{"d_mlp": 512, "activation": "quick_gelu", "norm": "layernorm", "norm_eps": 1e-05, "tie_embeddings": true, "init_std_o": 0.0697, "init_std_down": 0.0804, "optimizer": "soap_variant", "weight_decay": 0.0, "warmup_steps": 200, "schedule": "wsd", "decay_fraction": 1.0, "final_lr_fraction": 0.0, "seq_len": 1024, "steps": 4575}
Each number is 50 + 12 x the weight over its row's rms, rounded and kept within 0 to 99. Layers, rows and columns count from 0. The size before them is the row's rms in percent of the matrix's.

# layer 12 attention value, 128x128, rms 0.0564, rows 0-108, columns 64-127
079:53 54 46 52 69 41 82 64 24 43 61 89 58 44 58 64 53 43 60 35 39 48 57 71 46 26 43 44 40 49 53 29 55 55 47 54 48 45 38 71 50 45 58 57 45 52 45 57 45 49 32 35 58 44 71 57 52 51 56 42 64 22 38 53
083:14 70 42 51 41 52 47 51 50 70 37 28 42 38 48 66 72 31 52 62 62 52 44 54 62 56 45 49 49 55 57 55 53 35 53 45 47 50 66 43 44 59 58 43 50 51 55 38 63 55 54 63 61 32 44 70 40 63 59 52 33 85 38 50
078:49 53 30 63 64 48 61 40 32 54 30 41 34 25 55 51 53 46 39 42 60 59 38 39 71 41 73 70 32 64 46 56 43 50 50 48 57 34 47 44 36 60 30 49 72 44 45 49 63 44 45 29 40 63 44 55 65 28 37 34 31 44 62 60
082:54 46 67 44 50 46 56 65 33 45 51 52 48 63 52 73 40 59 47 58 40 39 42 54 84 49 70 87 43 59 42 24 29 58 49 29 43 56 53 52 43 35 63 65 52 57 63 40 40 54 58 62 52 37 52 31 38 32 43 34 57 47 67 52
079:52 67 71 28 50 38 63 46 51 38 57 57 51 66 36 46 42 60 26 22 30 42 60 68 62 49 72 36 47 58 49 45 54 52 36 77 63 48 58 34 66 47 58 42 50 52 43 70 44 65 55 36 46 52 53 31 52 59 56 48 59 54 39 50
079:50 58 43 53 39 81 81 60 46 45 48 52 49 54 68 51 41 58 36 35 55 27 38 58 62 54 10 55 74 62 50 54 60 48 46 58 40 56 56 54 39 36 51 56 43 65 39 50 67 41 62 49 65 49 50 51 47 42 71 44 53 49 77 35
074:61 47 39 42 59 13 61 61 66 53 39 41 42 58 64 58 57 47 57 35 69 57 40 19 54 53 59 44 59 42 34 54 43 35 64 34 46 53 45 45 57 57 40 31 46 70 61 56 52 38 56 67 41 46 37 44 44 39 51 61 48 34 48 64
088:46 40 37 55 60 35 46 70 61 58 31 44 29 18 26 60 42 29 39 36 55 46 35 50 70 66 38 41 35 50 50 44 69 58 50 55 46 57 47 40 57 41 54 48 51 46 28 49 60 57 46 64 35 60 25 59 50 53 36 51 65 48 39 33
080:42 71 54 62 68 49 70 27 53 29 82 33 60 55 59 55 64 52 60 61 45 42 53 49 46 38 45 59 57 47 48 46 44 48 80 41 46 10 28 58 40 44 36 57 47 50 47 68 46 37 67 45 35 55 48 39 54 67 48 69 47 62 70 57
079:42 61 58 53 31 46 65 62 40 39 52 56 45 58 35 64 42 69 17 52 57 44 48 34 49 47 51 66 60 44 62 67 58 48 31 58 30 64 54 63 35 62 51 63 50 63 22 30 41 56 43 51 48 57 37 36 50 52 48 43 39 52 42 46
083:32 33 56 40 48 44 49 68 53 69 60 73 55 34 31 64 66 54 37 43 73 54 28 45 54 62 38 29 53 45 78 68 48 53 84 55 54 36 43 43 18 59 58 64 63 46 52 48 53 60 47 50 55 48 61 55 48 70 51 51 53 34 49 51
076:44 38 68 59 50 61 63 40 59 41 47 12 37 45 29 53 41 36 49 60 55 65 39 55 58 54 50 34 36 41 31 48 60 51 44 43 24 55 29 43 29 38 30 33 48 44 42 55 46 33 22 56 60 39 50 32 45 56 47 47 37 50 60 43
074:31 39 48 59 40 66 41 57 57 64 49 16 44 59 46 54 53 57 52 58 66 30 46 56 41 56 73 34 75 35 58 35 67 41 50 32 75 40 41 49 53 48 38 47 27 59 45 45 61 54 30 40 59 29 60 64 54 46 49 48 41 53 55 55
084:42 40 59 43 66 41 66 67 45 48 48 46 53 60 59 40 51 69 38 50 47 42 57 47 56 74 52 74 46 42 52 47 34 23 38 70 45 41 68 47 81 45 56 42 53 51 36 34 53 46 69 71 44 66 72 47 46 66 64 59 61 65 35 38
088:47 43 70 59 61 37 64 60 87 34 56 59 52 53 71 41 60 40 49 38 40 57 71 63 85 51 44 47 54 65 73 56 30 51 15 37 51 68 39 65 54 54 64 49 52 56 38 51 39 63 41 53 44 49 53 51 45 47 67 37 53 57 58 55
085:37 59 42 46 48 78 33 51 67 68 50 42 41 49 61 40 56 53 55 54 47 34 36 35 67 48 47 51 39 64 40 69 49 41 61 46 42 49 61 52 31 40 50 31 55 55 25 42 40 59 25 62 45 84 50 47 37 43 48 35 51 39 57 49
080:42 69 67 40 47 46 55 54 50 52 49 51 54 55 58 35 52 69 50 70 41 46 62 57 55 48 30 58 52 38 64 42 67 87 45 71 43 71 58 44 47 33 44 45 59 56 44 61 34 52 67 61 42 45 34 80 56 56 61 63 29 72 60 58
082:42 60 58 47 53 78 40 51 43 51 35 39 59 52 48 62 42 58 71 50 61 21 49 57 52 67 49 58 52 41 42 69 67 48 66 60 51 59 57 65 27 35 27 45 40 42 63 66 52 38 64 50 63 65 62 55 57 91 53 63 45 50 56 68
085:57 64 42 21 33 48 64 36 61 67 68 61 31 56 40 48 48 75 44 47 50 43 53 73 52 48 87 39 31 59 52 44 52 68 59 50 31 81 47 42 58 44 57 61 49 57 64 47 42 25 48 37 25 66 34 49 57 35 60 42 56 59 52 54
077:65 54 64 51 31 31 41 71 34 52 37 41 20 52 44 36 62 60 49 63 55 50 30 57 50 50 34 55 59 40 65 50 66 64 60 64 38 49 35 38 40 50 45 59 31 58 72 57 70 37 62 65 30 54 46 34 74 57 65 57 47 42 32 63
082:60 58 63 61 42 57 51 68 45 47 50 44 43 48 58 41 74 54 46 48 42 54 48 43 31 50 45 36 38 44 48 55 34 30 30 43 38 44 44 58 42 54 55 55 31 36 65 48 58 56 53 46 60 57 47 51 51 52 77 47 54 54 49 69
076:35 54 62 40 49 47 54 32 76 50 49 54 36 74 50 67 47 62 59 58 23 48 38 29 36 46 61 47 69 39 53 62 56 44 34 52 76 44 41 59 30 58 34 55 58 38 32 47 89 54 45 26 51 58 36 59 45 43 63 51 36 61 40 42
083:56 69 63 41 75 65 37 39 44 42 60 63 57 46 42 42 30 58 27 40 44 39 73 43 50 57 53 37 42 56 64 52 50 38 50 44 38 50 67 44 62 42 36 54 60 56 23 29 53 46 68 55 42 57 59 58 50 21 61 53 51 62 55 41
083:44 53 52 46 50 64 59 50 26 53 48 44 35 62 44 39 48 39 45 64 45 51 73 66 79 41 57 41 41 45 52 62 51 67 46 37 65 32 41 53 51 55 38 67 42 54 92 37 54 54 43 41 44 47 41 34 39 64 57 33 58 39 47 62
077:42 56 50 63 59 60 29 31 55 44 47 55 55 42 61 52 41 53 30 40 40 36 45 43 48 44 48 35 38 35 52 26 47 30 58 38 67 62 58 51 58 46 49 51 60 42 35 46 47 59 40 64 47 78 58 45 29 33 68 64 44 50 64 53
075:56 56 48 49 46 55 50 41 88 45 44 41 46 37 55 57 42 52 53 45 65 64 69 42 50 35 73 55 54 80 33 30 60 57 71 46 47 28 52 56 46 52 64 72 67 55 36 46 37 43 55 45 53 28 57 58 33 50 56 74 75 60 71 59
082:56 57 51 53 55 46 33 28 64 63 38 38 49 43 61 58 48 48 39 60 56 55 52 63 38 78 46 68 64 47 61 49 55 43 55 60 32 45 49 42 78 37 55 45 39 57 38 29 43 33 43 55 37 53 45 48 57 56 44 47 72 46 31 38
080:68 55 58 58 62 51 44 43 45 40 46 53 55 62 53 65 55 56 48 46 36 44 23 33 47 54 43 62 57 51 40 45 42 46 43 16 75 53 75 24 56 48 40 37 34 52 58 64 40 61 56 57 41 35 39 65 45 19 58 47 41 35 43 34
079:49 38 60 51 51 48 55 50 70 64 50 43 58 36 43 56 55 56 69 39 46 66 66 70 68 60 29 55 47 60 65 51 64 62 29 42 50 68 45 20 39 60 26 71 52 68 58 52 33 27 54 53 53 49 58 66 39 42 59 39 38 43 53 67
082:49 57 46 23 37 48 39 46 60 28 56 44 56 35 56 72 63 42 65 43 36 74 56 65 52 63 56 48 48 40 53 29 71 46 61 55 70 24 83 46 23 58 36 56 58 57 37 53 59 41 61 51 40 44 59 78 55 53 50 61 57 55 65 35
077:52 32 54 41 54 52 68 70 53 36 35 23 52 32 43 41 24 58 38 57 62 33 59 63 50 37 41 61 52 42 56 42 72 46 58 35 40 40 60 86 42 56 59 41 46 47 36 42 61 34 52 48 54 45 34 36 45 69 29 39 57 50 37 48
093:60 36 44 62 60 68 45 55 28 51 43 30 26 39 50 56 44 53 37 56 41 38 66 48 34 52 47 76 50 43 74 44 25 68 44 59 42 43 28 54 82 36 42 55 61 61 26 45 49 58 49 44 63 59 58 62 48 51 26 50 58 34 56 54
080:26 51 61 44 54 68 56 34 60 39 40 49 44 34 60 37 43 53 50 60 60 39 42 58 49 47 35 45 44 49 55 42 39 73 47 40 79 40 46 28 42 72 54 44 54 65 57 51 50 34 69 41 62 48 51 30 42 64 58 36 45 49 55 31
087:46 27 72 49 74 60 55 30 62 70 58 41 49 55 62 53 61 69 57 53 44 44 63 25 61 60 58 48 60 58 45 57 71 69 54 68 44 47 42 51 65 55 71 33 69 36 34 56 46 37 59 66 35 64 46 56 59 35 37 55 61 28 55 51
083:63 60 36 62 40 25 35 60 70 55 60 40 78 57 45 51 66 29 45 63 49 29 49 56 61 36 45 71 48 51 44 60 42 64 31 44 58 51 37 37 39 46 33 44 45 51 51 49 53 40 40 57 37 45 32 56 62 42 40 38 52 42 71 39
081:45 46 52 41 48 49 35 49 62 42 41 46 52 50 75 33 45 58 53 46 62 63 66 49 61 62 40 35 47 58 59 48 36 28 52 46 40 60 49 52 38 64 55 52 54 38 32 23 36 23 57 42 40 40 64 41 69 47 46 48 34 28 39 46
085:49 67 35 42 24 57 48 71 34 39 72 63 57 59 46 45 62 38 47 55 66 60 29 61 56 52 62 52 48 34 47 38 51 62 52 43 42 47 44 45 42 49 30 57 50 53 34 54 70 63 39 36 42 43 48 29 50 47 50 38 62 29 52 47
084:29 56 66 44 46 53 45 33 26 43 28 53 56 78 46 44 36 64 49 44 56 64 40 65 47 56 50 49 57 53 20 53 80 63 50 56 59 42 62 52 42 35 35 48 69 25 41 43 76 27 57 47 63 40 59 50 71 46 66 33 48 58 50 39
081:40 41 55 48 55 67 31 63 37 57 49 68 61 58 63 38 61 50 44 69 65 38 58 37 47 52 58 50 42 44 47 66 29 38 60 64 64 63 57 33 43 39 30 44 42 69 54 53 51 18 39 44 51 48 45 43 48 40 67 56 49 64 43 65
086:52 31 52 67 61 41 55 72 61 59 60 67 55 27 51 38 46 47 52 59 58 54 52 60 64 54 41 42 45 45 20 35 38 52 56 53 33 64 60 83 73 55 65 61 40 39 44 78 44 59 48 47 32 45 52 58 65 38 43 46 54 44 44 50
086:45 29 46 46 28 37 47 70 56 49 30 43 50 60 55 51 36 52 35 65 44 56 29 62 33 49 51 39 72 58 65 35 64 51 39 39 46 34 41 25 66 54 52 70 56 47 38 37 41 28 34 68 44 50 51 49 79 59 45 51 62 49 42 45
084:41 61 64 74 82 70 59 53 68 58 56 44 55 60 59 42 41 52 60 56 67 65 63 57 45 53 48 69 50 55 66 39 32 59 76 48 52 51 49 46 42 65 49 49 50 40 47 51 46 62 63 52 43 54 60 47 58 33 66 50 54 46 38 45
082:53 68 55 73 57 59 18 39 43 51 55 56 35 67 44 65 56 74 62 39 37 46 59 67 52 63 48 47 51 52 43 65 63 63 66 48 50 22 48 32 49 50 71 28 54 41 60 42 43 39 18 48 35 37 59 51 66 47 58 60 44 27 65 60
079:40 71 46 57 47 59 47 42 42 54 46 46 67 65 57 49 30 47 59 45 46 49 40 68 47 64 49 41 65 41 60 71 66 34 40 58 51 62 66 57 52 49 50 62 45 50 42 57 61 34 54 56 51 39 41 34 54 56 62 31 61 79 49 49
080:59 74 42 47 41 58 64 53 63 72 53 57 54 76 54 66 37 57 50 62 34 67 64 46 42 30 51 67 61 45 71 47 37 63 42 73 65 45 49 20 58 43 75 54 53 38 54 47 74 64 62 72 42 35 63 54 55 55 38 44 54 60 38 48
081:55 84 42 71 60 55 37 43 66 54 56 78 55 48 61 38 51 46 52 70 51 34 42 30 60 49 33 40 65 48 59 59 70 71 47 48 48 51 52 51 58 45 60 61 54 51 81 51 58 58 45 61 41 70 56 65 21 56 36 40 60 48 53 70
089:41 50 66 31 51 47 53 64 59 43 49 52 72 47 50 50 61 46 63 40 51 50 65 50 47 53 50 45 49 51 36 58 25 60 47 58 44 64 47 42 57 45 55 48 44 65 52 65 49 60 58 38 55 69 34 50 19 55 28 38 55 42 34 37
075:25 62 60 53 58 65 48 63 59 48 57 24 42 30 38 58 49 45 60 53 66 58 48 26 38 49 55 56 46 68 33 60 35 34 72 34 62 49 38 41 59 52 34 40 63 49 58 38 57 51 51 72 25 50 66 46 69 65 43 66 40 50 29 70
078:41 44 55 31 57 50 50 71 58 45 58 51 57 81 31 61 49 60 30 50 35 21 42 47 45 40 89 42 43 36 45 63 47 51 33 47 59 45 82 55 87 35 47 51 41 54 25 49 63 56 54 44 38 68 46 57 48 40 39 53 57 47 55 43
091:35 58 43 62 32 50 55 38 35 54 24 54 47 47 37 43 55 44 48 57 46 52 45 66 46 64 51 43 58 50 46 56 37 51 61 54 57 45 47 58 26 51 31 51 59 51 54 33 33 56 47 45 48 64 34 53 24 45 34 60 55 29 33 45
085:49 62 61 31 54 51 56 50 46 39 48 64 51 30 56 47 57 38 47 62 68 53 62 40 51 48 57 39 36 70 51 56 64 49 84 43 53 43 59 47 63 53 46 52 46 36 27 42 31 40 45 61 31 49 43 50 45 40 34 45 39 94 45 47
077:62 60 44 39 45 57 61 41 41 44 53 38 38 58 46 24 44 53 28 62 41 48 45 72 30 50 52 81 52 66 45 40 37 61 42 64 41 47 55 42 46 41 38 41 26 60 38 49 59 54 65 66 50 79 41 65 62 52 45 48 58 57 49 52
082:45 40 55 43 63 68 57 46 29 57 46 61 59 53 60 34 56 19 42 70 59 53 53 39 38 54 60 64 60 61 63 63 60 58 31 54 22 74 44 50 68 46 51 46 29 41 60 26 42 45 50 60 35 45 57 39 66 72 61 28 39 39 52 57
080:50 42 76 46 48 55 48 37 62 48 44 41 51 49 48 49 25 56 44 49 53 30 22 37 45 46 62 70 72 72 48 48 48 68 68 26 51 32 52 48 21 48 50 48 56 36 46 36 49 49 46 48 32 45 46 44 40 69 48 34 48 33 63 38
074:42 26 49 62 52 28 63 52 47 51 44 49 52 56 61 50 52 25 69 57 49 66 51 62 60 46 47 50 14 35 48 69 53 74 49 47 47 44 59 45 48 68 65 57 45 43 27 48 53 51 57 33 59 64 48 46 55 48 42 43 37 56 45 69
079:54 51 55 44 65 19 39 58 61 34 55 64 68 52 58 52 68 59 68 52 55 53 35 38 41 38 40 45 55 60 76 61 29 39 37 29 39 50 37 43 61 61 60 46 52 48 53 50 51 54 36 34 48 66 45 61 49 52 51 53 54 65 61 37
082:50 43 44 44 42 49 51 58 56 55 78 61 64 22 29 63 38 49 50 40 59 50 47 43 28 68 60 61 33 71 37 48 63 49 50 26 69 65 49 43 26 49 50 44 49 40 75 34 48 63 56 51 54 71 35 55 67 33 55 49 71 55 51 45
085:48 40 51 61 55 50 71 51 62 41 70 57 47 54 59 22 80 51 58 44 41 50 59 61 40 61 46 58 59 68 55 48 52 46 57 44 55 30 31 43 67 38 53 44 42 54 45 29 73 73 39 44 34 43 39 43 63 46 39 77 31 53 54 55
086:70 60 53 65 64 42 51 65 54 62 46 46 64 52 52 32 53 92 40 54 70 47 64 55 50 66 65 68 39 45 58 54 58 50 58 45 90 43 42 57 49 51 47 34 49 53 62 49 45 68 42 55 54 58 76 50 45 50 42 59 57 44 52 58
091:36 31 50 48 57 37 57 67 39 49 40 38 71 50 53 64 61 49 59 85 55 36 41 57 50 39 47 50 38 55 37 45 52 55 37 73 51 35 53 45 34 65 36 38 41 43 44 32 43 34 62 57 55 36 62 45 40 47 40 47 27 54 42 47
082:51 44 57 38 50 25 50 45 65 57 47 62 44 56 54 60 36 36 58 44 43 15 60 45 18 40 30 35 48 51 42 45 51 58 45 32 54 52 47 55 59 61 49 65 31 59 66 47 70 38 62 50 29 46 57 42 51 55 45 52 46 26 31 46
084:68 54 37 50 48 49 54 54 41 42 55 54 54 45 24 61 43 43 62 65 47 57 37 48 63 50 32 66 41 40 39 45 70 52 46 63 48 30 53 65 50 75 38 38 63 35 53 41 72 44 34 39 48 46 47 49 47 34 52 51 49 62 33 40
088:48 68 44 47 45 16 67 53 48 52 56 54 45 28 81 43 42 34 48 22 55 32 49 47 49 48 37 71 52 38 36 49 28 46 51 55 40 47 31 37 44 48 68 43 28 46 44 49 58 42 63 31 51 32 52 65 60 49 48 47 43 49 40 56
076:49 42 61 20 66 54 48 51 37 57 58 50 64 67 67 32 48 56 30 38 46 44 52 59 57 61 33 54 24 65 56 79 62 58 42 62 46 61 44 61 41 65 60 78 41 31 23 66 70 69 51 46 36 27 40 70 57 44 61 55 62 54 77 59
068:60 77 45 36 44 60 39 60 65 45 21 49 38 58 42 53 49 53 21 42 53 36 59 55 70 49 52 17 74 52 59 59 36 49 34 61 43 60 42 54 46 42 53 49 34 65 63 54 50 46 35 53 63 41 60 57 37 36 43 34 62 55 30 60
067:45 48 25 20 45 64 45 33 61 55 52 23 46 34 36 45 55 54 45 67 63 47 58 32 44 34 61 61 24 62 34 50 74 54 61 61 47 64 77 53 44 41 47 41 39 68 52 48 44 58 34 37 31 58 44 56 47 56 42 37 65 50 59 48
070:58 50 46 60 58 54 56 37 41 37 53 49 19 60 37 51 40 57 62 59 49 49 63 43 58 62 49 54 31 34 62 35 68 69 28 55 65 48 64 41 36 36 53 67 43 39 47 44 38 54 23 63 53 52 26 30 30 53 48 68 60 48 39 46
065:46 54 33 57 53 54 35 53 42 56 35 54 44 28 38 49 60 55 32 45 45 36 59 33 31 37 45 46 49 60 76 62 46 32 49 51 49 45 41 34 65 53 50 43 48 48 43 54 65 43 33 31 21 50 52 46 64 61 36 41 34 62 45 46
069:24 78 37 46 46 45 44 61 54 55 36 63 54 36 69 33 59 41 49 45 65 62 57 54 61 67 36 52 65 65 45 53 31 62 46 39 61 63 34 23 49 50 68 44 55 34 63 24 55 44 39 64 36 64 62 53 50 45 42 74 61 63 52 44
068:36 56 42 35 61 39 58 71 69 48 65 72 56 37 41 55 52 49 41 52 36 33 52 39 70 39 34 60 40 58 55 44 38 65 35 48 53 58 21 51 77 49 57 69 38 45 50 28 50 48 43 63 49 49 48 40 69 48 65 33 58 37 66 29
065:51 55 48 51 75 66 74 48 69 39 30 66 62 21 37 52 50 54 49 38 46 47 39 53 36 46 38 53 48 49 58 59 45 59 52 66 67 58 81 48 47 55 36 70 73 52 58 59 55 70 64 34 60 50 54 80 35 63 43 55 48 41 58 50
076:53 50 30 54 65 28 43 51 42 42 51 46 63 67 36 50 65 42 24 61 43 40 73 44 52 23 47 36 34 35 25 52 34 47 65 46 52 42 59 49 46 44 69 47 37 48 60 38 32 38 57 54 46 17 62 52 47 41 47 70 57 45 38 40
064:36 81 60 40 68 23 33 27 41 45 29 55 58 54 51 64 51 50 60 44 53 36 70 52 56 41 64 62 49 65 57 54 58 45 47 45 46 55 58 50 44 61 56 34 42 51 53 42 43 47 35 78 56 50 54 48 64 50 45 61 73 69 65 54
066:47 61 41 36 35 68 54 58 70 63 53 42 31 29 51 56 49 45 57 57 67 55 47 37 42 60 56 61 53 58 66 44 60 39 61 54 53 46 67 55 58 64 29 41 45 75 32 54 44 66 61 34 76 59 48 69 55 57 54 55 51 57 33 44
073:80 42 84 50 63 64 69 44 54 51 59 74 39 48 50 59 70 52 72 55 65 64 51 45 46 40 66 71 49 46 46 50 53 33 51 49 37 47 48 51 50 52 63 53 48 53 57 56 50 40 56 32 56 73 56 59 54 43 25 37 48 70 60 43
068:43 44 65 66 53 46 41 40 39 38 54 63 53 63 49 54 72 63 47 78 26 49 60 48 52 49 22 33 46 80 45 57 31 09 33 67 34 36 41 58 58 63 73 46 55 50 40 45 58 47 35 56 53 53 51 45 29 57 51 41 38 54 45 55
079:41 68 29 58 47 73 22 55 51 46 53 72 69 57 54 60 34 32 57 47 57 45 50 39 55 53 45 47 60 52 59 30 64 48 49 54 78 62 44 54 69 67 14 60 54 41 58 45 61 61 42 39 47 31 52 75 48 46 65 36 47 30 42 45
071:45 52 51 33 71 53 40 69 77 48 42 38 47 52 49 40 51 44 55 59 61 62 58 39 39 47 35 40 68 50 31 27 53 51 60 41 74 54 52 49 41 60 46 63 46 43 29 48 40 58 60 69 31 51 40 30 53 40 68 38 57 53 43 30
067:47 43 70 58 68 60 45 68 53 58 51 51 36 66 59 59 57 40 65 40 55 53 47 55 55 67 53 34 64 51 56 60 47 68 50 39 40 52 26 41 51 54 60 46 54 45 44 49 57 56 66 47 38 63 53 66 65 50 46 30 32 49 54 56
073:47 50 85 67 33 52 61 45 32 61 51 39 56 55 57 60 62 46 63 72 40 52 44 56 62 59 59 45 78 60 45 42 69 62 26 37 47 48 34 38 41 43 45 57 49 58 33 87 60 60 42 63 71 63 42 62 51 50 57 31 48 33 55 71
073:43 42 63 49 48 46 74 42 54 39 25 57 58 40 57 54 82 62 29 48 50 61 34 50 37 53 48 52 47 39 47 35 50 68 58 43 39 32 36 65 39 37 54 53 45 46 57 26 68 44 37 80 47 27 58 40 38 65 34 65 48 59 58 61
072:22 60 52 47 88 62 44 46 69 62 36 27 41 50 50 41 44 59 54 28 56 49 38 59 46 52 47 34 61 31 65 60 51 65 36 68 51 33 40 39 39 56 60 66 42 48 47 29 70 62 44 50 47 45 30 49 55 56 69 51 61 53 61 31
057:40 66 37 57 74 51 61 42 64 54 62 22 78 36 67 52 63 36 40 42 49 51 71 43 66 59 45 62 51 61 42 50 42 37 45 45 46 48 58 45 62 43 26 39 64 75 52 39 49 29 45 66 48 66 42 76 57 55 40 40 48 58 39 55
068:40 46 38 44 45 34 55 49 59 50 47 69 54 41 46 55 50 23 26 51 31 37 36 52 42 54 60 27 64 44 65 51 39 44 35 51 58 65 38 51 58 46 45 51 67 53 49 60 47 72 60 31 74 46 52 64 50 54 45 42 55 30 39 55
070:48 32 61 58 63 46 63 57 32 43 59 44 56 61 49 37 59 36 57 55 29 43 27 54 52 51 63 35 59 37 59 50 54 36 42 53 47 49 48 42 60 56 32 35 50 34 62 95 62 55 52 44 47 54 46 42 47 53 38 44 37 45 35 55
076:64 73 61 73 65 53 60 72 72 57 39 41 40 56 38 74 37 53 62 60 36 58 86 56 54 26 49 35 67 56 45 49 53 54 46 45 39 80 48 53 55 56 49 45 37 52 51 51 52 45 57 44 49 46 58 54 57 54 59 47 56 47 37 62
059:44 38 49 64 58 57 21 48 58 56 47 56 26 52 63 62 37 39 54 64 42 57 43 60 65 72 19 68 32 47 52 57 66 75 51 32 61 61 58 35 52 50 68 34 49 55 56 33 65 66 41 60 48 40 52 46 54 52 33 37 43 53 55 68
059:47 51 41 54 34 47 41 40 81 37 29 30 53 47 46 40 39 40 43 34 42 33 53 61 54 47 45 36 57 38 60 19 48 48 58 63 61 30 19 67 32 40 58 46 53 60 41 62 39 33 48 52 52 45 42 61 31 57 46 52 54 60 47 55
072:37 34 52 64 43 58 44 74 62 57 47 57 40 69 53 32 61 56 52 29 58 45 46 69 57 29 65 52 62 51 77 45 58 53 75 63 46 49 57 78 40 66 29 65 46 53 51 50 47 65 54 80 62 54 55 60 40 34 40 28 43 49 25 66
066:71 45 47 46 69 43 28 62 57 45 38 68 46 48 61 67 54 51 48 54 49 61 29 22 32 48 55 43 66 51 61 43 63 80 69 47 62 65 58 27 49 48 51 59 60 61 35 51 53 62 51 36 55 50 33 31 31 33 59 46 30 51 59 44
076:27 39 43 34 47 43 26 32 56 58 77 69 55 44 60 62 51 56 50 40 36 69 50 44 51 48 57 72 39 48 47 47 46 49 52 47 50 48 62 47 72 47 54 45 54 35 49 38 47 41 38 32 65 72 45 20 54 38 42 43 68 67 52 55
074:50 50 56 51 57 33 72 70 62 53 39 69 30 46 47 47 75 51 62 66 65 33 45 53 61 49 38 48 65 60 42 65 57 44 23 64 33 51 46 27 51 60 62 55 57 82 56 36 56 41 65 50 19 46 49 45 58 73 52 41 37 56 34 55
077:64 44 57 42 44 71 54 38 32 58 55 42 53 41 49 43 68 46 57 67 59 51 52 51 52 69 85 59 36 62 63 64 58 55 65 53 61 50 39 50 70 64 45 43 77 55 28 37 36 54 69 47 68 45 39 45 49 63 65 35 54 43 50 66
065:32 51 30 23 35 39 50 25 43 37 56 32 52 35 49 50 46 60 39 49 70 60 56 48 51 64 39 46 39 39 59 47 39 37 68 47 48 51 62 44 50 54 27 56 44 36 51 49 45 52 33 56 45 38 56 64 48 65 37 40 24 57 58 73
071:42 13 61 42 51 35 39 85 51 46 42 51 26 62 63 45 54 53 44 40 69 39 53 27 60 60 38 53 52 44 51 53 40 50 31 19 56 58 46 57 57 48 55 60 50 64 50 60 44 41 78 29 52 49 31 34 56 28 49 65 45 41 63 24
081:46 45 44 67 41 49 66 71 44 44 63 44 43 58 64 66 67 47 60 63 54 37 65 45 52 39 48 35 42 68 36 43 42 45 34 57 67 54 46 51 60 53 88 47 48 51 29 73 48 37 53 68 52 56 28 60 44 41 51 51 49 60 49 47
151:52 39 39 49 61 58 47 50 60 54 59 48 37 45 65 52 51 52 52 55 58 54 52 32 32 53 44 45 47 46 59 56 38 39 26 50 72 30 67 75 62 52 68 64 64 43 42 37 65 36 31 18 48 63 23 63 45 55 51 37 51 53 67 44
143:28 47 39 57 47 62 74 40 60 55 56 41 66 54 63 38 31 56 69 74 52 47 53 56 56 51 23 36 48 42 21 49 46 47 64 56 62 39 39 59 54 47 53 58 48 47 89 22 49 52 74 41 24 57 53 58 49 49 31 45 19 45 38 41
150:59 41 69 56 52 54 48 45 74 43 59 53 46 43 76 37 43 52 63 41 50 58 59 35 71 26 56 59 29 44 57 36 51 46 35 38 51 53 69 48 37 47 33 42 48 37 66 42 48 40 49 46 55 36 26 30 47 49 46 58 64 37 36 41
152:60 72 47 69 71 43 69 30 48 67 43 49 66 55 40 31 43 50 55 48 52 32 43 55 54 57 58 68 62 39 39 28 43 49 49 44 68 59 64 58 51 42 39 26 43 41 33 55 44 47 28 67 71 56 36 52 51 56 53 60 45 51 45 50
143:41 52 41 50 36 49 57 72 35 50 66 59 37 65 40 67 55 61 38 70 36 54 50 33 58 48 60 40 52 66 57 44 43 67 58 42 71 60 53 45 46 49 39 36 60 43 41 52 42 47 32 62 59 46 39 72 65 49 31 54 48 43 52 69
150:58 40 59 39 51 62 49 24 60 50 63 19 49 54 26 04 55 53 59 45 57 46 45 54 56 36 57 47 53 55 48 46 30 51 58 44 32 35 61 60 54 28 48 57 37 36 42 48 65 42 44 48 50 49 52 53 42 51 49 75 47 84 42 41
149:31 28 57 35 35 51 54 53 44 54 47 45 37 56 70 56 48 66 51 54 55 45 44 61 54 51 59 40 63 64 57 43 57 40 62 60 50 52 47 37 74 65 42 53 45 58 77 59 25 52 55 31 36 52 58 63 72 61 30 42 37 54 68 44
152:45 51 45 64 71 53 45 37 78 69 38 41 51 63 45 37 54 34 66 46 65 63 16 50 49 48 62 44 45 36 68 50 57 56 57 68 46 37 49 49 54 71 57 41 32 55 58 38 64 30 64 36 55 57 53 63 48 45 46 55 51 45 63 57
143:38 53 52 37 46 48 61 38 45 60 53 52 41 40 47 38 49 39 52 34 63 59 58 51 48 48 30 34 62 52 52 50 41 75 69 78 47 83 65 51 57 38 47 45 39 59 56 40 60 52 68 64 66 63 65 39 49 54 31 30 50 48 47 68
135:59 61 42 46 51 42 70 47 36 29 39 55 31 32 42 54 33 50 60 39 94 49 51 68 52 47 58 45 43 72 52 36 48 51 39 53 41 53 63 46 67 55 58 61 63 43 44 36 68 30 66 43 35 42 50 57 58 58 65 31 65 52 36 56
154:53 68 53 70 59 55 53 63 41 38 52 36 41 55 43 58 52 50 75 54 64 58 73 40 52 51 62 46 54 63 54 31 60 34 43 59 49 38 19 10 36 26 44 51 36 68 47 55 45 71 52 41 43 61 45 55 44 69 46 65 40 28 53 39
146:61 58 58 48 45 51 71 50 39 51 56 76 47 51 39 69 40 43 40 68 50 57 41 26 78 35 45 44 74 51 43 52 47 50 49 55 25 27 30 57 60 64 47 50 71 59 56 55 58 38 57 45 47 49 52 26 59 43 38 46 39 74 43 52
153:61 59 41 17 49 17 48 51 49 46 59 44 39 35 54 37 66 40 41 52 52 42 72 26 62 54 63 54 65 63 53 45 60 47 59 27 39 64 58 65 54 45 49 40 54 42 45 42 50 52 35 48 58 65 51 55 64 50 30 57 47 49 60 61